{"d_model": 512, "n_kv_head": 8, "head_dim": 64, "vocab_size": 50257, "norm": "rmsnorm", "norm_place": "pre", "rope_base": 10000.0, "qk_norm": false, "attn_scale": 0.125, "init_std_down": 0.0, "optimizer": "adamw", "beta1": 0.9, "beta2": 0.98, "final_lr_fraction": 0.1}
Each number is 128 + 24 x the weight over its row's rms, rounded and kept within 0 to 255. Layers, rows and columns count from 0. Numbers have three digits each. The size before them is the row's rms in percent of the matrix's.

# gate: layer 4 MLP gate, 1344x512, rms 0.0381, rows 755-821, columns 320-383
# up: layer 4 MLP up, 1344x512, rms 0.0368, rows 755-821, columns 320-383
# down: layer 4 MLP down (transposed), 1344x512, rms 0.0337, rows 755-820, columns 320-383
gate755 109:153151144124112140140116114116122143182126100144125110117135145086146119105134154119113128127060114138116116124140127127153095139080129131130138183076113117126107095123150144108106108151111125
up755 107:156155151169115197143141175122121137120109149172139129106115101114100179088131101154127154128153115107114132174109166101157117131144130145128140122163121154151117099149096124147154084093121161
down755 106:139106156157121156146119108127121163165066139130154092126150109082131162156169089124148119106118130115135090128139156136131099135146184139104165126125131121097108115116134136153113085137109091
gate756 101:154113114069101136186122168139111145121125129135137084129178129156160119103143081124125126113122119071089104094138089107139141133144126109141165162104116130123160080155177156145116082146116118
up756 101:136077109157126150126119142159162097132132114103101096118125149116135151150097132174109159152142131125129120113143114149139122152105156155200110152122124104122118129139108113140091133158099104
down756 101:103091088158100131180113107140156124169142133118115130136140108172144081156117118129125191110134109136119146155154126084114073154136142129099130142125113140128146102132124111110100090133147117
gate757 094:153108160115115141076112151102125102102107128101122111169151122170145139083080109152157164103134106123136165146121146113131135161138120152136131131134170138112109120147136166123094170143106135
up757 092:138187116149122091106148138147081151103153130116095134103132125119091141158099158141126164096086131109173104109077152138110132190184115161128117138150123144137156162046186103142139074163098147
down757 093:099106156143106164100140093138155161091075154151137105135138145145122145135123155092166088152142151145106154134137141099129100108130164071138134138125109134143098125156064106094122100093112093
gate758 108:106154096122147165179105130110144104135122166143116097128140142143114119108143121145139120137137100151126150098120150124099115129171150141104112137124124153115135177113120127132171117116091102
up758 104:174172148136111073140092117117107180095131133117116140126103146112112121126117182113131114097130125144125123156130099196126156071129167144096145137122046114136121143089132149136134147172147128
down758 104:110135134141138120179110136148125166116113155142130114135119136135112120175133110143129108124150130160151127146156188114126160126175145128066159128151082106130110156105133105121163137137071097
gate759 099:145113119128122125175101147130131106153103116117127082123109113122116130103135138184129085127194123098141100117102123131132148079123141102124093122110142125160106142133146101131134069100135116
up759 100:129141129106110138148108123122182127151148109138126130125132168107101117147116127130107085133111115114116124119146144106102110130153127105137085127126155097145115164106149146123125106108144111
down759 100:122128129100127095129133087141089117120118156131124120118141115147132092133138122137090111101132130128117113140101115160118110123138134095159189136126121131167117113114110119091167086111170140
gate760 109:123125126104149197156146126149126136096132125120093115141145104107145120138096142125111065137112164156127099070153127114097115155138104149146156161116121140140106124124111121091142159128138124
up760 109:148150141147134127139128136136138126140087127128145098107157122149130138144121132104102145062095099117094134132118181092147110119159147150154145129141192141089157133145122168144156083162090156
down760 110:104097153145162123143107162135108134077090178125116157170115135123112110110116116131140120099124102104122133085111151107135124145112159134146099082173152112095105143185102121163109129133116177
gate761 105:138128126131123154140168111132126126119154168147130118139124115082073098089110108113115134135115132147095150114160098116105132069079140102149134128156151153119159119141165171119128132113123101
up761 103:117144091108093102150134117130151140133111172115102136112143134191129113160114136186144150130102120166113124125129094144139140125118153104160122124114134159109137102131174077130146137136092139
down761 103:131141141104121159138124120127139157097153114147192165130147121152132134114103157147114083120153112150099161101159139104154113123140165126162089140157124096124123134114133120118134095133133141
gate762 103:097092165084123116088135085147127097113140088160112121129130129133164107108160119115130159145117101134093129114142153094110126170103161144134119144103125101122137145083154148087136122145120125
up762 100:163088091153153131121124101119133139113096194149115130136179089169129137124150135127158147135157166123105095141137123112179157094116119144151116111120148096136084119151093109084116103079146109
down762 100:131058086100168086153091106122174153169114205133109120145129106138143146117109139144129128140135148152148086136115140103181160119093159161138125125166134122124121112158119132168181094069146156
gate763 100:147126093086128145130123137133143139136171147149117139098108156113135119114114094146155135112121128137074128093137148063115144074073071164128173148113143126121132129121158125163101142170120106
up763 103:121144140151187173095128099132112112120149128115165136110144101136123111165093107124118130087149162146154154084117118152122184124085085121125122164145156144142138135185116155126133100120135123
down763 103:133104096141166119128110106137126108103128108090166159105146157138114076126075135130141146136107161095168134114098117130132129117095145149118094183150133088115158116131115120130123107114140126
gate764 097:162168131093111159128113112132143160109229119109124104117159132130116126134081148155214116136139121110116081093160170129099166117102156131137131101109146092131110140118140155158114148161165157
up764 094:113124161092094111122119114107130156150144115160115108138139128141112130135120131124121158136161149149120129095156101100137100120103158126109101110119135131122128115157120126109056102100163091
down764 095:111116104131131164132154123128138099148182123118097110101119119120169130137124119163102142121154059114165089151193128140101155101117131107133141129116144083145099117132109134157128177132083123
gate765 098:137150128099104081120138136145159108112108124115097142168134134130115118115120088087160112138091153107135159110128121134090101103107145141068134130121127112154127164157126126126128153100106130
up765 101:165102096154130095148163131120158170101105141181169169146120123136130170153116098132113103167102128095146103152105130145121110137116170124095108140095137134113129122157137097091104140127134147
down765 101:149115121145132116161107154131131138099114128162201106190089130137129053115084142107131153160124144125127069146115128133149138122121142129105107138146150173106163109139131118163105132182131109
gate766 096:097126194134146133128140111121132156121140107165155133184144117115148140114141126167131105145127079112093166106112086153116098131104160094124150143112060145104125119161140137077125153124103135
up766 095:074129126108100120124137096086132103107114165155138104125140133145102153090103104083133185123125148120136126158094173096140147172124102071117146134148145169127107139070132148138102132172113100
down766 094:112134152105118139140093167112182107132168112136119085138094133138138147128137117098108176147107092088180129125149146067108113151142094142121148111155119162108188092106165122124094140142114107
gate767 099:128148133081137154129141148160109135160117096173120138125101130103145144129077115165168146118093140116134146112147111110138127153153150088138161128149175121133119136081178143091088161109131137
up767 096:169107090102129130098144125127119135107123169159132117125127171147119133127136177106144127119153114129121124137086146106128148091128117078170119138158139115143150157099154172145141120119126144
down767 099:143116178176144162149115107105135096082127112119104132103087117121130118136118146132136148126161107150162162106126124147107143117090131115126125143127131124126166156143148140123083107159166065
gate768 119:165145092127128144152103130135152097157140139118070101131131095165139106079102118087169157124114151118091130090180111110114150104175121165110129116102171122166102103114141126155143130115119080
up768 108:135124130110119144081108131114129144117138110120136134123146117096144131178179108148174104147150123144127124126118100132075131120147115112141124151119111106097134099124116116116139173107133171
down768 104:146151075145138134148102169137133086154140131133127120131116148127101109123100100118140153137086153099126116112164130137113148127139120160127120119095152159131116092111117107148140094136124112
gate769 100:121168156134109156140133149107176161189123160121119133113086086178127114101189104132155166130099116130136126082124096136127107175090142148082134104133159118151102166148125118146165146140084183
up769 101:119110130116127126080144126138142133136143108142173126134122132144120094141086097139158137118113128132132144129126139184119141102094179166125082102137126120130068086130179123102105149151134142
down769 101:068096114105145109163131113120131141120136124139107117093134119114149138148133137168153175140123114102105112112138132092118144103116094151110137090158133133150180156119103114081152108083095136
gate770 098:140154115117090109166155103150156116124128108113118142131164139105106145150124130139135113126115155139158157117115143161155149127147119098110113133140130130148134109167086140150154125141125152
up770 098:107117167137145157089129073090114087148104113181142151149162139137124115086139070132158179106120084142142150093112118059108129137162110113136140111140135115104133145107130117156121117154149124
down770 100:111069122136137129146113122094113144142111127147139132124151097100112102143076096119090161158126158126129116116155108101121117131149144116077099145153113143136123091123140121164121111148131114
gate771 093:159108119139140082082129110128136133127128121121144136138157151067072129124124126174159117089108151153116109121099107091100155149104105107138087107112091115144141143102077102106167122096085117
up771 094:141100153118129134134154124112141135150167149106146090155153138111072124167152115122113130152176140098093141144117135122148077143163150148129128118139123158114099128119119087125156101140173168
down771 093:196121105119138098136116155126115111109168150132154143172145122128115153132124170150148134122142105137144095113104180112145137150111126164147142086139151101164125138101065123132108086135098139
gate772 096:153152118104120140107087121127162120156127097131158081104116133129109157133145096140147108100086099100179147139142149125117108125116152119120133127112089130134140165091134139152152147111136181
up772 097:126128106151172087154134115106134091128150144111136125158151140103154106188059138143135113150126134124097093136128153108105118118115087103083115158117106081137136111124126133139118169137110116
down772 097:146152134116150104121182110121167082131075120086126113128174134116158156084152137140148163094170135095134132140146098115128133148142155103135140109151135133153142143130148117109130091095099162
gate773 098:122153121119129145141136169106152128144093140143100132126076160134171108153135118106118133138100135162142113106110141075094161125134164097119115138124109134166135136141119120133135098066150102
up773 100:133178166090127140148128102154173129090068075131108147151128129116085133144140092123150117084149168136122068142090132093140142178113110145144123107114159114118139075124130107119140116160113167
down773 099:116123101138171129108098123166142106146130132110181135139152130087077117146110153141117115127186154134122140167123129130146120088108106156119125108126127127138106156117119146143180135119110140
gate774 094:102111152110103132132105119130161119137140119144118142137122109112137119142118092124151103105142128108125108116135069134108109161154188180115102186131081156164145147087150147148141153080097144
up774 097:120118113076140098122136109109149117120146119149097107142128119103135152185098126136157119123119087144118144164149132154113164109125145139127168106126154137171178134096150135134125124154076166
down774 099:147138154080130135142115092143130041094187147141111167142115108118146172143094135109110130107111154115140152139149125106170119170153155143117159158129105122129146132141165149112141106132111153
gate775 107:120099113100130095121101148129129139171131155136169108118154104172102137117127118123109119139128126134094125107089118113165121119113136111084133133127130130102138126164168136132124084153091112
up775 106:164135094154108141088109157153155104127120138085124151108120132140171108116153156146129113105131149096102111143137100154133125107139113152125121125151138133084096099166162120128140165154157142
down775 107:129146095123139155116125099149129141136116115171088148109104107136179132111109108114087116150077133133162116119120111113123115103115107149137112144117129125129145124174110143134141136129112132
gate776 096:115113127138160115143132133156130152112149121116126067095129103154101096116141085110132145128132163109122108155132142137176101112184148106180158132176138137143124180154147131146126153139111100
up776 097:121125133154096141123126132125114076141164136142181087167141106148150108174099120128157130138095153152154129137094106110116142112132098142146100121122138132145180144098146177145155136108155146
down776 099:139152122103162177128073104112140128167104101126081143142147138133100154132134118118143124125118117097148121125141147127118119168127097110159103120113129113163138080108138146122171113083151132
gate777 099:123129118125106168095139141108153132138140128109121119113107122100107120149087126168149111118169116153139191132129100110102132187114147098112129108135112146136132099100086108188108112083140112
up777 100:152140115151151146153152129115105099218138150125116097156119118156126131162092151174134168129116173149102102141132119099092149108131105132171115085149130111158109138134116120181119131142146122
down777 101:145165118139100158110121134117114112173158099099116097126127125141138154137140150166146109163136174153134138147111090120139093129146224114170117106159109121151176122088148091144160106145128100
gate778 100:139131115083095124137127169150106143113121172133111129127093118155147115094183113161132070117099156140136130134110134120125138100109075115131137125151134147096124089144160148156155105127143142
up778 098:132158113133128168145132116137173133107117117086130128157123105125139150117122114121126147104102136132167109113104098130128087147131125159110100136159127141149116147149118156118118134137086174
down778 101:113129118117141118175080079149137147097187121112098145127139178161117110129140138135088136109131084155135135106112102137123120112142115184144074140104146132144126171138115158135129144155096173
gate779 106:138136115154103091174137134117147162148143145114112107159094121066119100100115146135109068109125144145118092154149120155182134176120161138145140151151102154146135136131144124110140153139131116
up779 105:097137123120103101132132131078093097146113133135079142145126138147150119164136153090113106159124161118098154101162129127116153133113119113157138149164123157098173119140119106140121132140148125
down779 104:105146107144152112125135146124060158144127107108121131177134106099147171103118100137105136155141152097123125116167125121144136114118169102148119089142106155107110126179072136091132131154125102
gate780 104:126084136129163126193092161138148184192117133117156103121139135132104094165109156124152139147186160117145109133128168134171116135141146117109155109165141113108083151117113103092110101098120110
up780 101:132147153095102095118104143183149123123124115090138102129123112119093104134153121136114117121082137129163138146182140126113100151123136123121133112102101115122152077139121177149149089124091141
down780 103:178125141143128117155129106102107078152081144141128140114114139127099138128121190109150107149152119092079110127134088152115185122138143138154139138151108131118133196148114128127119147128114146
gate781 098:132127126137120142139094118132103124118129127136137145119125132115135107140105112092142143137132125121090155098132119146107128084131094148136150086094129123146131133140084082104133108114154128
up781 099:092073119057162116108158113123160118152116126136165097122156124121097174148105143122120181110105136096156084141131116114122100106132119134133112133179082133117123174115148138136123165142144119
down781 100:130112103151077110102118115090130128144093111148136090110131109127117133116141168144167185133121158078161145147139147108115114102121075107100159139129146097140128104149121135126116165103153134
gate782 093:135161146086092136123088136138157136174121143109157166108149103139126126110133112143120087158148162152150210142145119093141119089111166076115125149154082128089127131103082114138111145161158143
up782 096:103104096100119120158162125097135109166134164124135122138121217153125156095127084142122121115153074142115116091133085155127150157081106098054120139127152126106138131115116130120126114122117171
down782 095:146128136157145055089141137065110132121133155168095168144140165166113163106088140155088167096116128162148108103140136082097135118139087131082104114123167117130142102169132134133139148122080116
gate783 102:106116106151114161099119089096108134127117126130116114100138141120120128178107155163133130113147152101155124152087165143132167135140127140145116132158118161113100132135176077133196104130136144
up783 099:130086143096105113124172161134138143150170115163106109119099132151140160157184107135089157100109138125147135123098120155149121178112143096096088159108109098165105150117127175193171144121137113
down783 101:150118152125144122157167158127135099149163101106124098147168089123133162104083076149106146101124138107103138090156083136114130143128166114145144131115101116102128118141121088134124131137144108
gate784 097:145110119143131156103122105176112100108153099116150134104151116122123120144092148096114148140159120133098110153141148121114131143130130121122130114137115142120106109133108151156114117143109121
up784 099:188110141141118152131153166154131126161146127083130151133106166117138130123126157101134133162147133142120103115144084119143157122143135135121160132101103103139085093135134180135112161125144096
down784 097:118090115134141148093160120139136085129132115128150087133130138139147137120143101128163148149118151078128125124135175165105145113099153123144147123072107138132127120120144138148126105119158115
gate785 099:192122114146169120104141118091122140077103097118115130112142133122111141139140110162149145148122114099133149162111155113153130132146117104124156127142076149176124140141087132143164141130112095
up785 099:093149121130126121136133161168140109139185097139093080095141137132149140125118153067131141124153134204067125151081162123147116146152141122155131130155127172137072163123084166143152138120089150
down785 097:117140084174129117121134112157107105130136109114153135128153129149112104121121164133162150148102144102117140129160101144136130172117114135117172131101114131126109128145134149111133131094088145
gate786 099:124087139112130144150138120099091139096126139113126102133132166062117159161113104104175105138109071149142116182113127158115095149087132154150152143100137138114109155125152108148142128097118169
up786 099:129131075124143161190132152110144134138121130109149132110151086113132162155128106167126135088141157123134111129149150129144150156149101114163115094166141111116126098121077178067118119104122160
down786 100:128114096119169126135145129133088139144119110096142119156117085124114125123127117174166125114143147114100109113144162132154113120138129152164122133142200102143136153158130099120122101117114113
gate787 098:099099152186127214130087122122116089107140147159152164125169144124116150132154150133100099132123139162140123139087133097168106141144116137163131124131100155105110123151107132135138100158126144
up787 098:090106117125132149107105185136134115138120116085094156124080114135186139138094119158146116155134133145129128137117120132114130141132096156153112079160136136126127113124138128081173134130085168
down787 099:105146147123134106100118124125133118062132131139140196117129098139134111095132159143132106168135113111111112134109077144083157115147106134145084130103129122128076158130084142094131126128119112
gate788 103:126097085104110109146135148125159152116138119151105140149158132143176113176104131107084114064102122141142116109146140167102116180154133120129120101140130128130092130102147148157114184136112100
up788 101:155129084109145073174127136200152092104119149119126150164098143083115148141115110136179130132131119117134112167111131174125122150112135132120151125078127134092143164147165143112100130117118090
down788 101:161075112152118142076126119099126162099110143100137123174157163092136127054102108157100113132173126097176113138169129156144132139164154117130134123166155123094109145132125132146114195130120121
gate789 104:100177118121110161169118128143118120120114120138100115146150101137102135135155128188100123169114092111118095139166112161122147138105138088170125113080097078127150109107129145118116085149134119
up789 103:154132146161107133122087188072112155109102097138143083180152122133102130127108113104139154126113122116106090175132147105065189139174083137092134129140150153145124124110103116088124097133158174
down789 105:144160112153120122120108116137142124087088146098107136134149134110115149106139101118136156105147130126107149114135161140111189111201093152165115115124139078175114136123115146114171090166169143
gate790 097:087135162139139160140144116113141132099126111158126125156090116126161131140139151120058172129135161097129155115120112100108128121145150103153123097110121111095138197164111129100165119121140138
up790 100:142108112079135125138146116063129128163142157135118125113153139138141128144133123112144119121126104159206143144125110114170140108117135091096131084116147101152142131113138132142158142145152148
down790 102:143125126138106113107121159165131124109130108138138099115127095160138077101093115093140107117134066132134085111156079129104115136120122111115117136110122114102107085113104087179145112126100089
gate791 102:140104156141136175096175078136140106135109080113141160128120129147112132107109100159131148149139100147138114136137122094083115111131136136112113055196133123110175155122102146122123143112158139
up791 102:144123128105122133165116142129101124126156113082094127133098119140160101111144130142136143105106116163139127132121127091142138135069169153144129082145081112131142140112153103099104102123149090
down791 101:193121092111127146106157144106127081129120135131147097125123145126116143061135155157130142167150096118140132119153074136115122110106151139129114118130160118120175093092165118107149150182115147
gate792 110:170118189101135133157121124131151144149149123131123166159118168098130121163130152112105113136156154178137083124129130148121150145087147126135161190163109103105124133137131125128118101096126126
up792 101:148128161130104121155141096117128189149138146142154104128107112150131090148102135125128140123156176119136134108164130100096168104130094126140102150115126138124093113152131119150147112135144180
down792 099:101111104113166138122154091116083130092106106114138088090119082140161142096126088150140109104109091114165123140114120103163129127164089130116143042092157113163140147132117155104138140117118133
gate793 100:127127097159175138100105122149081135161159129125137150100130110118076162129120114116105135111139113128144106109173152154166147105136122119132135116150130100075095156121134119108137113140146116
up793 097:122119138163109156131170141115113125138082145126100119093163094102143135161152109150126156129213108123147135113129154140169072100119151129101152107123116141107140139106137147160114134123161169
down793 099:102103143090119130147131131130114131123133122105135138152125138132130066135104138180109138139156119115110149099161126096135123084103154130123112131126127085136122125116172134133144137110106132
gate794 102:170124134127131125117061107115168124127126149117175065150117112095163110113136153107128099102084094104119123136143147155133092114143093139174134087158130156152140153108135084138131103135110142
up794 102:117141145152153130158123173155113129154175115125140109145113120120163131186158117112130159131154160154135128125150114187159144094136141118143135125150154125155124150104112138153090132175149133
down794 102:130105143142153176099109154189113163122141140118179148160113122136165118148095131117123165098121136145123130133099122152100109131083136168092087160155160139113151140149112082180131139152144103
gate795 098:147109154134125121135111114149098161114137112127152123096108114144078145135123174095149101147132124089146114109106126154099171103182164160147091151158094112174141152103130121105127157144135137
up795 099:134103124139141129134123109206170115129132098101146121142135118132166118131142107115129093117142142152102121153084165094161160132126171107112146139133126125156116133101072090142111111132107149
down795 100:125121149104077088135111118211154108123098123142107137132153099097140157126123151152128136137154099157121131164076137144149138165150126124124115094105130154142169113120135125131154172107129138
gate796 108:120102140148182108129078125146135096084150119103147137138091097125137117148132098159118135076129138111118073131132151134133156131109146123165136124116102088116126163103142076115134152212102140
up796 107:153091123107137151133097127113135132105137096119098123091116110106175103081095107122115127102143164098117099128125142140162138120112145159120173142128128085115122127123114121118159124111111127
down796 107:151101125137130097137110126149138131131158157123116141167122092133152127110164123133085121071121139115082104112137150118118137145126173110181142166116099108115110119142136136147119115161123139
gate797 094:126105107141125140115150138137101154089154114104151119153128138143115164125146124141124122172098106104138149130126172121135100148115150191136127129142122101141117133146133131166136147115099164
up797 099:157115148135108150115148154113055116121085146161122139119120123145126119087151128143104103093107094128117129110128151143071144120163127137168137154116172123121129118170131142092099172158117106
down797 096:137134079118139143124164119125124081123193159121154106125148126105117156123143144131086131161139125129151133109143101132125110141115110102142144117165139136123112149130148122171138141144131189
gate798 096:149120131102097136156109149148141080102146140115123167133158110093136093172113095168142104113138168120137099143159143134132128126145131118103096091131113117123130148110126126105129125112121155
up798 100:138115127116150126124100079135134138140157145134110134126099084109117092129103127132122124136173123123121086128155142174092126138159110167114081126124099166199111120124123132158133134107107128
down798 100:096114122115145135090097140175130114135157121105135070123098121098137082127115148139126145133098161129169121102151123115148069094098131107099125143155112101105130124135144123135125087124115098
gate799 105:126154131132102121141152168144115098135146138136131098095094115146100096139153163100110129116127082099130130102151122144169133118111118169083101114099127097092141148134137128161076117119138165
up799 104:102151133137101152168129115130124102172113143129120084089156083135132113135123101076158081117162121133149129081092184104124144108128175102093076146190107105141179122096121130067120097114110146
down799 104:124129150134108109142131145107113083112153144105107107156137112116144134116158140140134110114155103126141142121103186124136143141175163129079102131114117136170129124112103095132119105150077105
gate800 100:125115112112110120147106178085126160111122132120135111102168150141146109163144165075133133103098110191158121154149119174132100125145138168136091121134155128137126147117140134088086120117156145
up800 098:133139122128149132091145144167138133116132182137120114136102124133143112085169146134067117120141111154087121125177157122107138122130136116114146146142140118139110129146120093100139136145104104
down800 099:168102104073119149129108098149124108062155107162117111159116157117125108140166108158155115130150092088118155080122166147186119131139124122114106108144146145124109157091117135133142091136146120
gate801 095:123113160097119127118118125147142119119123147164088120081099130163117119146119159121133156127106162145111130086143111113166139087137126146134136124095113111155142127139164114119171122118112123
up801 098:124112147162101135119179109144100105140100074109098116164135095121146131154174085125121163158104141093156141108144102112128163097157155135189124112115125123132084121135145149141100109113133111
down801 097:144104110134133078134112161132065062133122134122102099163142142111147133109108159106133112118142148109138113115150135150141137122089093107163124071130162136133112111115127155109117119086117122
gate802 102:130143137137166163169131119109123135109126109125110122110112130089122083144105118129146120118127169069103107117099142121078177101082084181128151195137125117144101159133102156118170160168059135
up802 101:105083132113098094123139108124113091111127114098104081149119115110088113186131155138104118138138137138134099162127157195123153112127118144159137144171119155135152143137095096118144115167074132
down802 101:100101171083142122116132130121092177100128124151086095161080132090098083107148144164174143122141104146114119136100174116097148137114128107127145118151132086085137133125134120114118140113106138
gate803 098:065147161175150184134176113107098143117103140151117133100127166107137116145112156166134150121101138145143121105135174140110112130106118097095105117171141123162111147135162117101152145121115167
up803 099:123131151094102147139124138143119144108172175154110156106136150143090117164100113153094120140138144117124133118164135137117114124077082121124085125088124122100104121172126134121121146106143121
down803 099:155100190109089077101134126134133108104142153116150131099111079108149136100135129127138119155172157141127099148129071119150104118155121124136152134128131140077095125097132112181106106167129111
gate804 097:157131151133097122165109116146122147133135149140157155121141145110109143143115148144104092126161152144125121138146127149125118146117104118187160102074101126146096119098128147150163103066137108
up804 099:163146097135164117104119173119119132144184139122133158147166150119121113145143121135140075087103140106109127105121136116139125152141109137146104119074152138129110142092116164123150129110091186
down804 096:148132119145139129164088117124139149141086126125155154149135088140106143132115156122137143096111132115163109152133127120073111132102111119135124116105133125121106119125173094169169129128159148
gate805 101:128103091112120132128140156119140141139156121109133104114124102112135140119146128145166096121112096129124143154113138138162124124114130131104103100126162123145115130123151152153135143146124075
up805 101:125146118118127138159107128128119113105134100140151094126175168156138122141148133111086147147138110141140149097120137081167109126130166117147138115123122107112174110135161126164114120173113092
down805 101:119141130109132134116112153131169108086104140147149137083124094151117104127106131131104096126113096120122117099142153144110121124132155138175140129093111127145171063151132112136145121138149129
gate806 096:105124116147146163113127140122109161143113140139097129072155129136122098118115116129175117127126146104114160086155101098135145132138109118109163154134100113124174105133099070156114117123161129
up806 100:125166129088130122126105155132141136160108122098140117153134086127149157146100149146098125141149114158146166110119106098117117152115142137133138135131157159128146092117110118135175116114144099
down806 099:101160141084157131134124144076230115149141127136158128141135115121136122120101136118159134106124156143167142114142103125112136144129123105136166111142153183154122142112107144123134165135101112
gate807 097:173154145085122125154132148102136148125193129075108111133111141107131162126129112149092154125118124112123156104099128147177133125163172075152146107100143109144165136112151148100156095122147114
up807 099:146071091093137080139109135123121121104100160100162107104100133139132128137144084102127111089105123102147111132099168117144114165109102157126168083105134156159092133099144103095127113168106140
down807 099:134098144113152153109061109148132137132111173112166099138127096131158085099124115106096139120125148110080155114088154100146131130158097143076107134132141159104142172124107119119102039163085078
gate808 091:147131131148137124142128169157085135136124122142097144121125068113137115077110152154143147136131139164115136139136140109136156140143166173128098173156099132111121122167197114078139111149178110
up808 091:091109111100120167053124149105129138079107113143120113106109117140142139128125133101130162154172092134126166146097156144125160100152138148113093134146133104139120134126145149144138075085162171
down808 093:126102134088083149144138121136142095126113145176122131123137139112120093148165141130125063166135164119148150094090151135154144193127108131170162132131107118095102172135086154119133126100145128
gate809 102:145138099100128149148117162124155131156138083118140100131148138143163104097128103143133123137134128123126089092131154124143121128154122141135149103165167115158146142107138185152139121146095155
up809 102:101150103123090181119135157131092116164132085101145112124184116147139152108110082076145127148150115157084149154091149188094116115102116124105190105080123146132129097122129130145102125148106123
down809 102:122114146137138113146130138126132112130166132120139137134144132136154135129101099125106159130121154099172125120105085174146158149103124120166092150107132154080145132116139103119115101133147110
gate810 106:104141138100116138124110161081127086122091090142126107110120130087110127102155169130109153117122154128126157106121089161155114097114142086112114153133149100157126091127118173114144120121157070
up810 112:168117158127092124096166122151152143128155179111125149115098148110125145138100133110101107148135169133111150152107136137138124109099161099098171129114139125105129135169140119099121131124165140
down810 107:125125103088078115123149125103132073129135152109118158097151105105141147145145099136125144126118131150121148146119158092132136101082164127110122098082102149125134168121133110136095139118178115
gate811 098:141162152123128133102132122108158149120116147097148120095139133123123158130119128102192127101122081137140145149134123125157163071142086154099103167085120158130105095143132136147106127105102125
up811 099:079115107125167128127114121122129149115085134090171113125132109114120154149126109148144123135128133149111121137161119104175116171123152085138132128129115112112124107139089092078101136134107152
down811 098:087126135114113142043123074104165150140152128119148128141117156131150124113183104116152172110101186121129112180143127115165107157122093129140105121142128128134136135109148137146139140133150128
gate812 119:157155115141128117103130167158144105108127123103098213120106110163141133128115139108139136086141133126125109153140155127120097130118142105099115138159141144144123124118188090178093103143146115
up812 111:104114143125133129145134126128105115139075142089119079139163079106104106128108106090131109147113148087150133133177130108113126112146117092161129088101079147118149084102113108140133123139139114
down812 109:120162104121126103101148117140142134107134140106115189126124124206126141132114133148154130123144155109137127134102152127112118126160118149124105149141146111159103108162160167145124122088121120
gate813 095:164152123104145073099150150151141107150141155119147079160117109110131121147130134173162139146133134119128111133154137164096109185109131080135162181110152080127075138121106119121125167169074135
up813 101:158149085125073102175094119111132112152141140139139148144127111151147117132090165139143145140114098135146114131119103133144104165057112116152131133132144095131093141133149092120110107119124093
down813 100:104091126138153129149133074118112109137094149130143125156150168113139148117126096106108152094128130109126133142133181103107134116168114131111134130116113120105120163190132126136155140162102149
gate814 098:130152161109142190123133126147147172195153129130100145128089132150136159152129126121158107148116114115136157118156096098086176091113109141129104097111116140120084128171075135126121119100132137
up814 100:096172118118204120115158103161145128120153130112131172165091130161087155131158114129113144119132119088143110112135123113122157128149131126130129106099156142111098109109125093165108148124113103
down814 102:113139131085108150170149092092135143143167158127147084117096160146083109157091148133146140090148172140142143120095156134132153085156113125173114106148081124129101105108116135139140192092090126
gate815 103:096153119096131099117139115142174079105125119145130120119150134107154177143115128195149148116130118114087102167106130168098124095139127128119159128159115112112107125168119164137148154158107165
up815 105:098141097133092139153141120128144124114152111144143094127166166103095145118176105133154148119145151139103111102153121109145128104144138112105131106139145186115119107133138181108094184126153101
down815 104:095160123184146127113165133122111117106170142143090146114118094151128130159117124139148175106075084143123156110128119129126128110125135162152098154150119122139140094133124127175144123128119113
gate816 101:102169095169125152101113132096124122082154129118112127084134124162127128140156124138124117139099142058089150149098162109167112159132094106145129117153146150123143103138088153153107137112123105
up816 098:116095108125146087144103112148149140138104098110114128143129092114095180148134140176151132102145108121130098123120118133098131145083154107137103127124137148094102145079135118054101116129151118
down816 100:166146140166167148125145128123147107105104129154103121125091158130156094122172145080140121164099159139120143122105107144118123150133130105102103105086156106130162130167121125150106170144113146
gate817 098:129133114140144145112177146186129136127123137126080124116163120136128140129094122120135151099114174131112101091122142156115116128168108161109122137144134102150101156155155149146133140122110043
up817 099:146127147156137110108135121181148130104133135088178109127137111134138142091136085092107174142135108110147118119139165139131090135112155171116095114137134147092124168129150136112104130111098112
down817 100:118126124108156189157160105137170149118122156121089157186143136136156137097102149171159158120132135134112144137090136143125135140178118151154139107192147140165113116136191170129122138146139166
gate818 105:139119096104125127110155106108091127162161132118143078062156107146133123132132133133106132109154145087123122123117114135147094159086134139148176146135099145092119150130137104110112131136097157
up818 107:145134158114163149122159149125133129150107071132147153129156084128103167135135105161159124140140109159150142127135169153107132158127131142113149108137112109111143142079138112127142111145111133
down818 106:154166186122120082129134137112113123137125122128122149150111119107114157126154123098101127141117140149134126118139121130097134162108110113116162149163096114128117130119105160106137106054147113
gate819 101:158077134105086099126147136112177136109118122114144140127186181132126102111148089178128138116148132160127091141113134155127122102144090113142161168139128127144120139128121159129098130091108125
up819 102:125117130071130114141120164148115107130134123129158174120145168116126123175120123137130127133120125106103136150152134140152091119088169130153159097127059111126119105131170127153093141117140120
down819 097:115103106110085106119147147160129133089130104128096120154145175122088085137107134174117129106131108133156093162119106125136151107120117111130146123167101143130087121145140174124142121097133172
gate820 099:145093134123142155130094129091092126160166105099063116152103101102145144146099136154141125137137143163113160085108116095141127105119143143152095157107120133183128132121167126114107162103133118
up820 096:147156160116099126134123141133136141132136123160150140143163110116129137134163127098087113109162128106119081111206121095117166114111135145160113101131119125118126101143123115117127132149117152
down820 098:123132146113101138140126111111142144165107141196136132133099189134174126129156117154110141127131155152106134136132123146122158115117154150126163126121093137109093126165104116145136132131169174
gate821 098:132091127119125109111122147139173062086110130153132127125115138153128163125146114136123156095111132139111116125118103119105141116099100126130115156110099134090136170166108136121144142123135149
up821 099:115120144081082120109074143076094124129146151144124115127081124115115130141128187131121129115145133085104174159155151116139137132118118129118108138131085126132103108150142064123153126074131121